config.yaml
n_layer: 18
d_model: 96
n_head: 6
n_kv_head: 6
head_dim: 32
d_mlp: 384
vocab_size: 4096
activation: "squared_relu"
norm: "rmsnorm"
norm_place: "pre"
norm_eps: 1e-06
positions: "rope"
rope_base: 1020.0
rope_fraction: 0.25
qk_norm: true
attn_scale: 0.177
bias: "none"
tie_embeddings: false
parallel_block: false
extras: ["gated attention", "exclusive self-attention", "value residuals", "a smear gate", "weighted sums over earlier layers"]
init: "orth"
init_std_qkv: 0.0561
init_std_o: 0.0696
init_std_up: 0.0802
init_std_down: 0.0802
optimizer: "adam_hyperball"
lr: 0.00514
beta1: 0.9
weight_decay: 0.0
lr_head: 0.00609
grad_clip: 2.0
warmup_steps: 321
schedule: "wsd"
decay_fraction: 1.0
decay_shape: "linear"
final_lr_fraction: 0.1
batch_tokens: 16384
seq_len: 1024
doc_mask: true
train_tokens: 161600000
steps: 9864
dataset: "wikipedia_en"
Each number is 500 + 25 x the weight over its row's rms, rounded and kept within 0 to 999. Layers, rows and columns count from 0. Numbers have three digits each. The size before them is the row's rms in percent of the matrix's.

# layer 6 attention query, 192x96, rms 0.0567, rows 131-159, columns 0-95
130:500498523525525506514555457531466490502501542521493480501506475477525513520463500507479444470537479502513487527456520540500476542504542533535468512527486514514505480534482533500501480502518543506538509515495498510518445471498513522550501494494498486544531510513474519504552510520505515463
093:520493499510509568494523463503487545512551512498474498500535512425515492532515471545505520510526483505516463496508525487503507511490510506519454466505571560498487471508454498530510489485534518494510512534482543503495474496497489513502460498498475520530506455495482518503511504516536485501
116:481490506474494463525462554488503513459484460478511537536493546530480486506520528501486477558453526462484506492483513482510494480491501490472508549464475482535505545473529483476487537470480466509461481509469507507503521508515474488483532512486527488483489549453498503476481483532493514521
086:480488491453485517479488525505498516530491487452502545526515515564502482496545499452495550550449534470505537474492515456492528463524485475460511529461486482517510505453528496516490528486496482481506502513511496511483510521501509501470492515516534520470461510486515468522477512478481492539
083:479526465490482485457461538478499520496507502482499543497490513564464491551505520494505497544513518478507502465502502478471520466500497468493508497549503514563478520464531490504482496459484508494510476503463467479461521479518465494494530513488463507454490514471542501464465472508506503531
099:526512480453560521520531489507459502477515514494495530557463514513519551519514523500510509507493458472490500517554478497479557507526502547524540492466510498512529488497500506495479504506503523478486541513463522501466491527503472525512487518487501500542538461487521510466496470459481522528
086:518470504515537544440491478489532534497540498503494528495475503483480542518499504502487528502490469563551519502485532513508492486477468500479502524519498473527448498477486544515496504538501499470476527495571498495504499475495500541509498512479501532525482497460512481506472452490531477540
076:499505451496533498475501517534482518498487496512487478512474499473485456464447520552506493498509470484506522488527537464513498525535494510517515492526515508480506523491511492524459545507495490505448510493489533503470475526517496508529479497478460554549524522453535480515485547466449521506
100:479517471488528496445502534500481530513479508518529498504512494489491553515453513518495506522514486502482480487521528493461486491516463437550503532512512558532511522492484581467508473481498514489498497486465482524459494505539514458504511505510487566494485491484541510498512491516503504506
083:516460542522539544444473510475507497468554539502478516516497467492517549503492490496511517498485464511536539524552518496487509489511464478526531516527512523484488480505490519521493510506515518507472502471510494486548498489503529499489461485490493521508458462467527459514505435486484509537
113:452499468521479459468499536503492494483493523464504496461454475486465464486546473449488532453506523537523532505525525472495504498523491499515501467505516512452495527487521521528473509528499489492520463496542520499511490491530509496468531434515468485483459477507514501473504505459474497498
092:474432517508537516470487480495424457518536547520489533523496502532489519516440550485502537502505480531509504497534543502480505508520490493499510428496523532503503521496495519516472496550482531508542489497506506457505493498500514496501492481526494499492510474501520495506479456474513503516
103:522480474490490471490479465482480532523459447500517490482495485527492447521484497529483524502457509475478556523487454516478510492549516480520490467516494496478526483517484519549515483520492504509523488513459482487466448491480480469489503484474499525519528513463517560507500556471492511502
093:497497485529461486478491472521508485499471473494501494511521474481489520510531424524520527490513527501471491520482517439512426455516519495482449464505539504480504496511520513522508477487511467510471497508538540520506526485500503496520502520546464480450492497540500503505467485462465496490
100:476498512477517531551507492549490528481451497498445454527484476478492474452496496485520509488481509469486465460509549516467535544502518506534517512504486482485517455506514471467509503447492519537500506500536536493500498465518455477489488538520507473522492507531514450492512508501507509504
094:523475540496477519530505497513489519485490464531530512530496485515506510516554509462523493502551537537482508509501500538522435480515568552483488539471499497546488507490476500471487515466472535494509511533498502550510493515495487491515537516518500471496495515523476510505513449548506504505
097:535508517505509491477502487515494496470489451561514497487516511516528500529460500533465500541498468469497538511477544491523448480519492527496539544494476523515499484469495537519489529504488469491494525474494447503555494483490478515493489510444491487493498506475482497515503560467450522507
092:514503498499459539431490514503527512491479440508455476488465471454497514493504471478522523484486457457509504462472467522501495538496490488512472534518458501475498519502515483510531514514485470498493511477525497513515489524477523490521488491528487529482484426538536494521496511499538545496
090:522527480522522528493505493507462524442527518490526508499532529548568520531494476474528476518491536476518484492541490517495488471523485496505552491497499523493528483490483529542502465473514483475490491501505469520507520519495511530432498484504456475531475466468509517482514462483478463486
079:501511497532529531462512542475521485471515535487546517491478505522492509503493532486500463467539516508512558553515468533489522490518510476466534499504469495493501497494458508483474484515504474509492526505507500506534540524497480495505453441472514475511534461477492532459471466457520521506
076:467553496493498516506503540477505508475530495494514504495526516468527488547501509508477488524540473465505506529523500484498501488494453470498514504450539520487477540503425524491518482543529517495484514458518483559494498523539532518457494492481478460528526509461498476482495494530504475484
087:492545511458477444525520524499511484518506504481552475495532485526515485531494485488471480534476505548503542514509470501492507518488494494479537521458503486518516453516439523478508501475502505479508519540460475519503463526486485506516498518454536512536506494496449537489515540541491519502
076:476494473511463467517511490512479509500491502487524451536468515524503478487525495456464491469511514523457495501484458518482507458507523468478451502521502507547526514488444511467527479460485500529518494502521460473495525514495466526469523498492475471462471554518497530525497495448483516481
095:469497517517511482578499498517486508509488494456533503505494482489531519464500449494484495489477497446494493538503493502497521503490521524455478487433509461504525458499511462511506524520497476502509507538473534467484459520486505516509498537509533425508526469522513490501531493500467481486
100:455556509490462453512511517545477492473485490481520487458516517493506456532473493494448495483497542485485474498472485538506496471502508498474459464484495454499469456532515522440503485519485463515490489484506511504487501506517516493504523521511515441484500534524458457518503495488471508478
098:533488486479496548458506491503514490510475498552547520491522477494502553465514520494536538504509495529503521486510532476471450535473522530506469518494510460513486488473494469530473536517536509482473501523516494482484478507475547464506503509466534568523508455513486490514484496531510489484
092:535516523529474496461497488464487488521476523508444491485540467511482484494450524456478525501527469535495505452473502482473528491534514494507486512491497541513540508496474510548488528498500486521528506509486472497486518436503548455542493458480494530474488538478514523501497521498482520489
103:513524497483502518526495513543515479474508531520520480467501513500490502472550507515530475532514514518540514514481505484564483521529512521446491473476494443510495463489532502506471512458515480511551497505558457529527526510482534504516498515490481440518510497502463487516498462500466498480
098:456522538491517495526487509523455505458513504454512463485429489526506548503535501468489494488489522469486479550507451495510515483525457450521505447477501464490526499487494531500511471529501516535500480479508470466517507519505472523470502475501513474490504501475493512543533510476480501514
# layer 6 attention key, 192x96, rms 0.0559, rows 131-159, columns 0-95
062:510488495554471534453540452529541530485550501480485529504481507441542477515533475524480487538539507469495466473491532520491462497502505472504469494530523511496481506519481488493473495493523527478515480526484510482517488477494522500514499451501475493511544490499467473459540529503488475507
084:458496473500526515543522486516468487526474487520492508475544514498451497501486483536483504527502522481489489493518515538550499508516520500545481501526493491527483475541478486483542518502500502525527488469482470466496442485469482483552501455498481486505535534493437485478531536521468488494
173:491538506447503480513435561454507483508452471466540511503515504521491497479494514479505495536459526484521537484492467470496523477502495488438524502479502479514502519459529497503491501460473467469456481480503519513481536532554502484472494534510518493466493496492501493504505513518476490515
167:477519487460482485503426541462514473493462468457523525510519499548496478495503507474489515526460523476515545488507466470478545495521483484461536501459480473497497505482534481512511520483465447480462474470497505503492508544539501486469503516514525488465495497491514497527491506511469495519
148:491530480463494494493434555478515473490468462456533522512518508539504510515495509516524500526453514460516546477513459474478553490502474474459534496478491485510510504459522497497507509464469465474452486473507520503482528535542492496473488514512513498470483505494530508503489517516465500515
091:474524510471546523490522492473495479490495519460565539508493503527532542515504512485537502493492457512500490456480484524460497498458523529519549522550501489512495511518501514478497482523525449494519518484470492495472486480513461551495515493467500495508519520492503533511501464502429529512
086:495487463497521536448464524503547528489561495481513532488497488486476521468485539498477514516493457551489481478528503535480447498474516491524544480475498520506470500508475521502489529554516503522526523529504482477452530484488511486513520482512495503522485511472517499494488508485515494574
091:503492446526479464449525465489470521548495520501485524495485451506465483476497526480507561509470486484514523463491514545488482492498490498536510518541522485499440504501518480509536506518503538464477462518471510481474484503488476480505474476508534527477502513529505491487518490504450549490
095:510508471549536472469521501506483518479482529498463454489516495529509565549466534456500522474541496497478505506530527487466523493498496480553527481536489507541498508489527522475492484491506502511490467525465470483509516501543511504516507491537516524488451508484530531514501480482558492498
089:496489501521544502488481540492496497501514518509504501503470530507520520464468510530448512500460465504516506527558491495467504569492513507512494535445488506462498509517498537523469528521534486501523506504491471481494507483525515563496492478525467510549507482474537531484448486482481497538
085:500469468574533475516501520494470522488450480506461497475498499533503551548479489491513501460502513514504526521498500488481517522571478498499507496503514547459496498500517527505518523551515480475508464524549513477503525507466507509491522461540521507520474496509522499470479516468489498467
087:496496497480498504506492509481495470545494511501515504552499464516462499467443527518508477529541459490500555521542519486469493484448469504514506505525519500499513496496481503506505496543548477457460536452511520493480456487478503499513524471512516512535507462515484510465511545540501534498
087:492497495492469463512476483481480571485506462508488493511468524517477471506505462509490526503499530530491528485504460447505481503534446520531532478562472531483499509528519506529502525510512472481462518518489483530473476515520497519478471474521537507477533466499498551532506523534492510475
100:512450507530453542516483490528499507487514494497489548536506521484498498481530432532577545490501500484518501477465518467495476506501508489516434504492495487531534505493493487533516474480496508512474490505530506516502519544467542467494493515555532476479484499506489468497504504475476498486
077:479502561531480515495496480538495465546466476482489519511491470532490502496488441527528471480480546484480469458499516552480482508504475513499495540510484463464503479534507494474525520494488509538508477522479548517542508477495464541474497520518472476479496521500509489519514510507449468488
084:494498523523501519487519490557508504492506444509510497499529532508483515462513499512487482479512528501444502526515496495485508497512528518465466510453506461507508491472517522473493492505505469552524533509502503530512538542492487518525496554484447460522464513516479555487505474516458443494
076:473508484517482494487530539485488528496536488532462541475512521547504473498476512541483499542480488490508521548447517495517450512503498465485477526499477517543454486513516522516492512510533498498477494533475483555513501498541508507468499527476536487459498533518465477512511503506509448534
106:504465490486459477470510511504572576564508477503462523512500458469468469532541479504542514525481481490484486509534510472515502455503517491499495539514518481503482476493461457480516545496501502486503503515497487497510481511463512475485500499455499493488503505487499463466518493481527538502
088:512529492479532539519487514494462492470500537468519517518514530491557534505528542512484464504478498482495517501501470493513484523499463485487478517475499527502523444509539507588498499509493514519489500479501520501511452485510523520471483523475489498524478439474493540484488445491494477476
088:489544491483583511528503542485498485493531537495525483492491485523463541513518513475480501497532487515556472527508491496519509448500495500470519538521517534478523487465527527540497489492525507454497509533543495494479507478542482525496462496463478496515514503465533516480464508484508522475
092:481525515495534506488478524466451496520555551484498494491486560520573529542506528468470483512489501526479478529544521480517509517508505498506494468507515522504472539528462501511492502528518522467484481494486494519514522507506481510511487484490489476498469519487538494505448432468515497517
093:456525498478533478524500511498477483453518482514511481472528530561552512524458516472444445498518520518506497522452506527490485488525507503483526470501485514513467480542538531482508467470465473485503488500506458486529490475563497506503518506496468496501510500488495478489495452489521477502
080:494516469508483516545500531518469488464503473474486518491505502554524465535478471517506443448525488481499474493456497520499488449518491459496486502502503519524539456498467530494535481509496497560484492500489530490507519532510552489504502521474515492483485525489477479540519495482555476482
085:471489523475518474570515498481492506476469518476522509541492511446536517483519458469529519500506492468495476502475492492498489505494511567497531513480523496461494533524511469487507491486491499460534484555483503514483507495511514527469474500510526420489520450491476493508511488474503540489
096:499530508488456475534481517511495484525503499470517474495525533506539526538495474499500466489523518504479439512493532525526482423526478485497482476529515522513508490485477504494511488479509516489482464483523522493563499522467525458494543484497495462487483520553477465499510512484477500442
085:527437481484510523466505475520569488472501509551524520535496480512509494499487509493531515525492528518495494551498498479520492533504552508520550501521512508467476507495487429546467505555461476489480499530511464483502493484519516491524480528489487480509500459492486494462495500502500477521
088:524552553461506470487516471466484478448517482524480500524475504543504441496442478496482478510501533510541507520475521460497508533504516496519523501490442501512514483492446493512489524482509497457485501474516484516512486482543501523527502471507514525465531498467529487478500517528526514486
086:453496522484508524508497509546517474466528498483520472477517468523514513506528476491555482503511532500534478535477518533523519501531457506446475472478497505504510478488520480501486438501512513490513480535528445517446524508476501453488486506485461435509510520510496467497484496478476493490
079:521506518475549463505457512475469482491484504471533484470450530509521540532536489498518499480508474465520480562486453495487529464529479467498507486514541505491498503478486554504523498522521525536500507507479511498537509530460492514500517469507495485517506515523495539554525513460472472491
# layer 6 attention value, 192x96, rms 0.0557, rows 128-132, columns 0-95
102:519514468517538489517488506506474458501537526491537518470471526501520529495487523504532460514500530449586488498484486535476507510516498492487497468490515493496499495535475483495528484504509494489503485460483484516516519517524532466457505479484503407462476500531479492504464527481487488490
104:452501478510472462544503500506505522476513494491505502502531520508430488521467526484497474510513550515506484482506477513542503444506455476516526530496489532470561479472514466491557491503516520517511493516493468520457484531472475499513544503516508497497475525507450502503474522507487474527
110:491521506489477486465494500518471516460489527507502502510456515502488503512468504519484507490517547482496509494487460509477486494486550466490522500508487466518461514453477503524441506495488486487536482505471522564486525509495476562488502500491497509468475461493506495553510514497548419517
102:472493491521451464470491499477511544550489435521511498475515481504506484494524488524509516465513492502494493482492492514482473526485439482542515503513466513505517476493490519500494482522472483554504494464492518527508472514503427462487507475508499514482510472516451550466507498490508533452
109:524524516522529540513479498572487472525533519494498518436512522501512527522493498481521455470495552528527473516511507479489525506557511500518463510513425501488509524490506527518519496510500492508488490459513513467508500482519513486511484517506470477482434526467492470502493499475464487515
# layer 6 attention output (transposed), 192x96, rms 0.0696, rows 128-132, columns 0-95
114:504531520489472504492527515516511451486519531485520493489479515483534478508461503491503548500483538502559450519535492488531527495537490539488512456479478516508505526470484455468548464528508526533535531469492485510509498502465518482468530538491505475490489464512495500521472528533475480473
102:495490499499497499494487524531487529477539478481517468501502504473477497502491512475518541540496511490516489504478495543504512468534482491547526479458492455550525502481489516508498510501538559470465472529548477542466473489521459499525507511526502495462488467475456507549471511510548485491
103:493491498498511492475486483512516487473506520508487498472496497489495491519461525472504477481484477513507484555542442460461471456526533516508478492449503526488469500475491541522479528515552510505488439491476523497510467511508505511502500511527486517494470504515460516549464500519570470534
101:470479484535478482479468481500464554493480507505506477453534482524497440474537495474495499476514500484463542516499477509447465522497455514554517500524506505484494509509479548504507503473471492519470523478542523501503516472478460481457534490507486491484509512500491526465460519509465493471
129:480534508484475544517520506490506471519466511488465450491457509518510491500497493524515489533498502539488479476489518538516567505565486454459497515475469497481462512485497507500556467505475488488516498491474510484524525504503532509558458526493508469512486509487510474526518445491499472492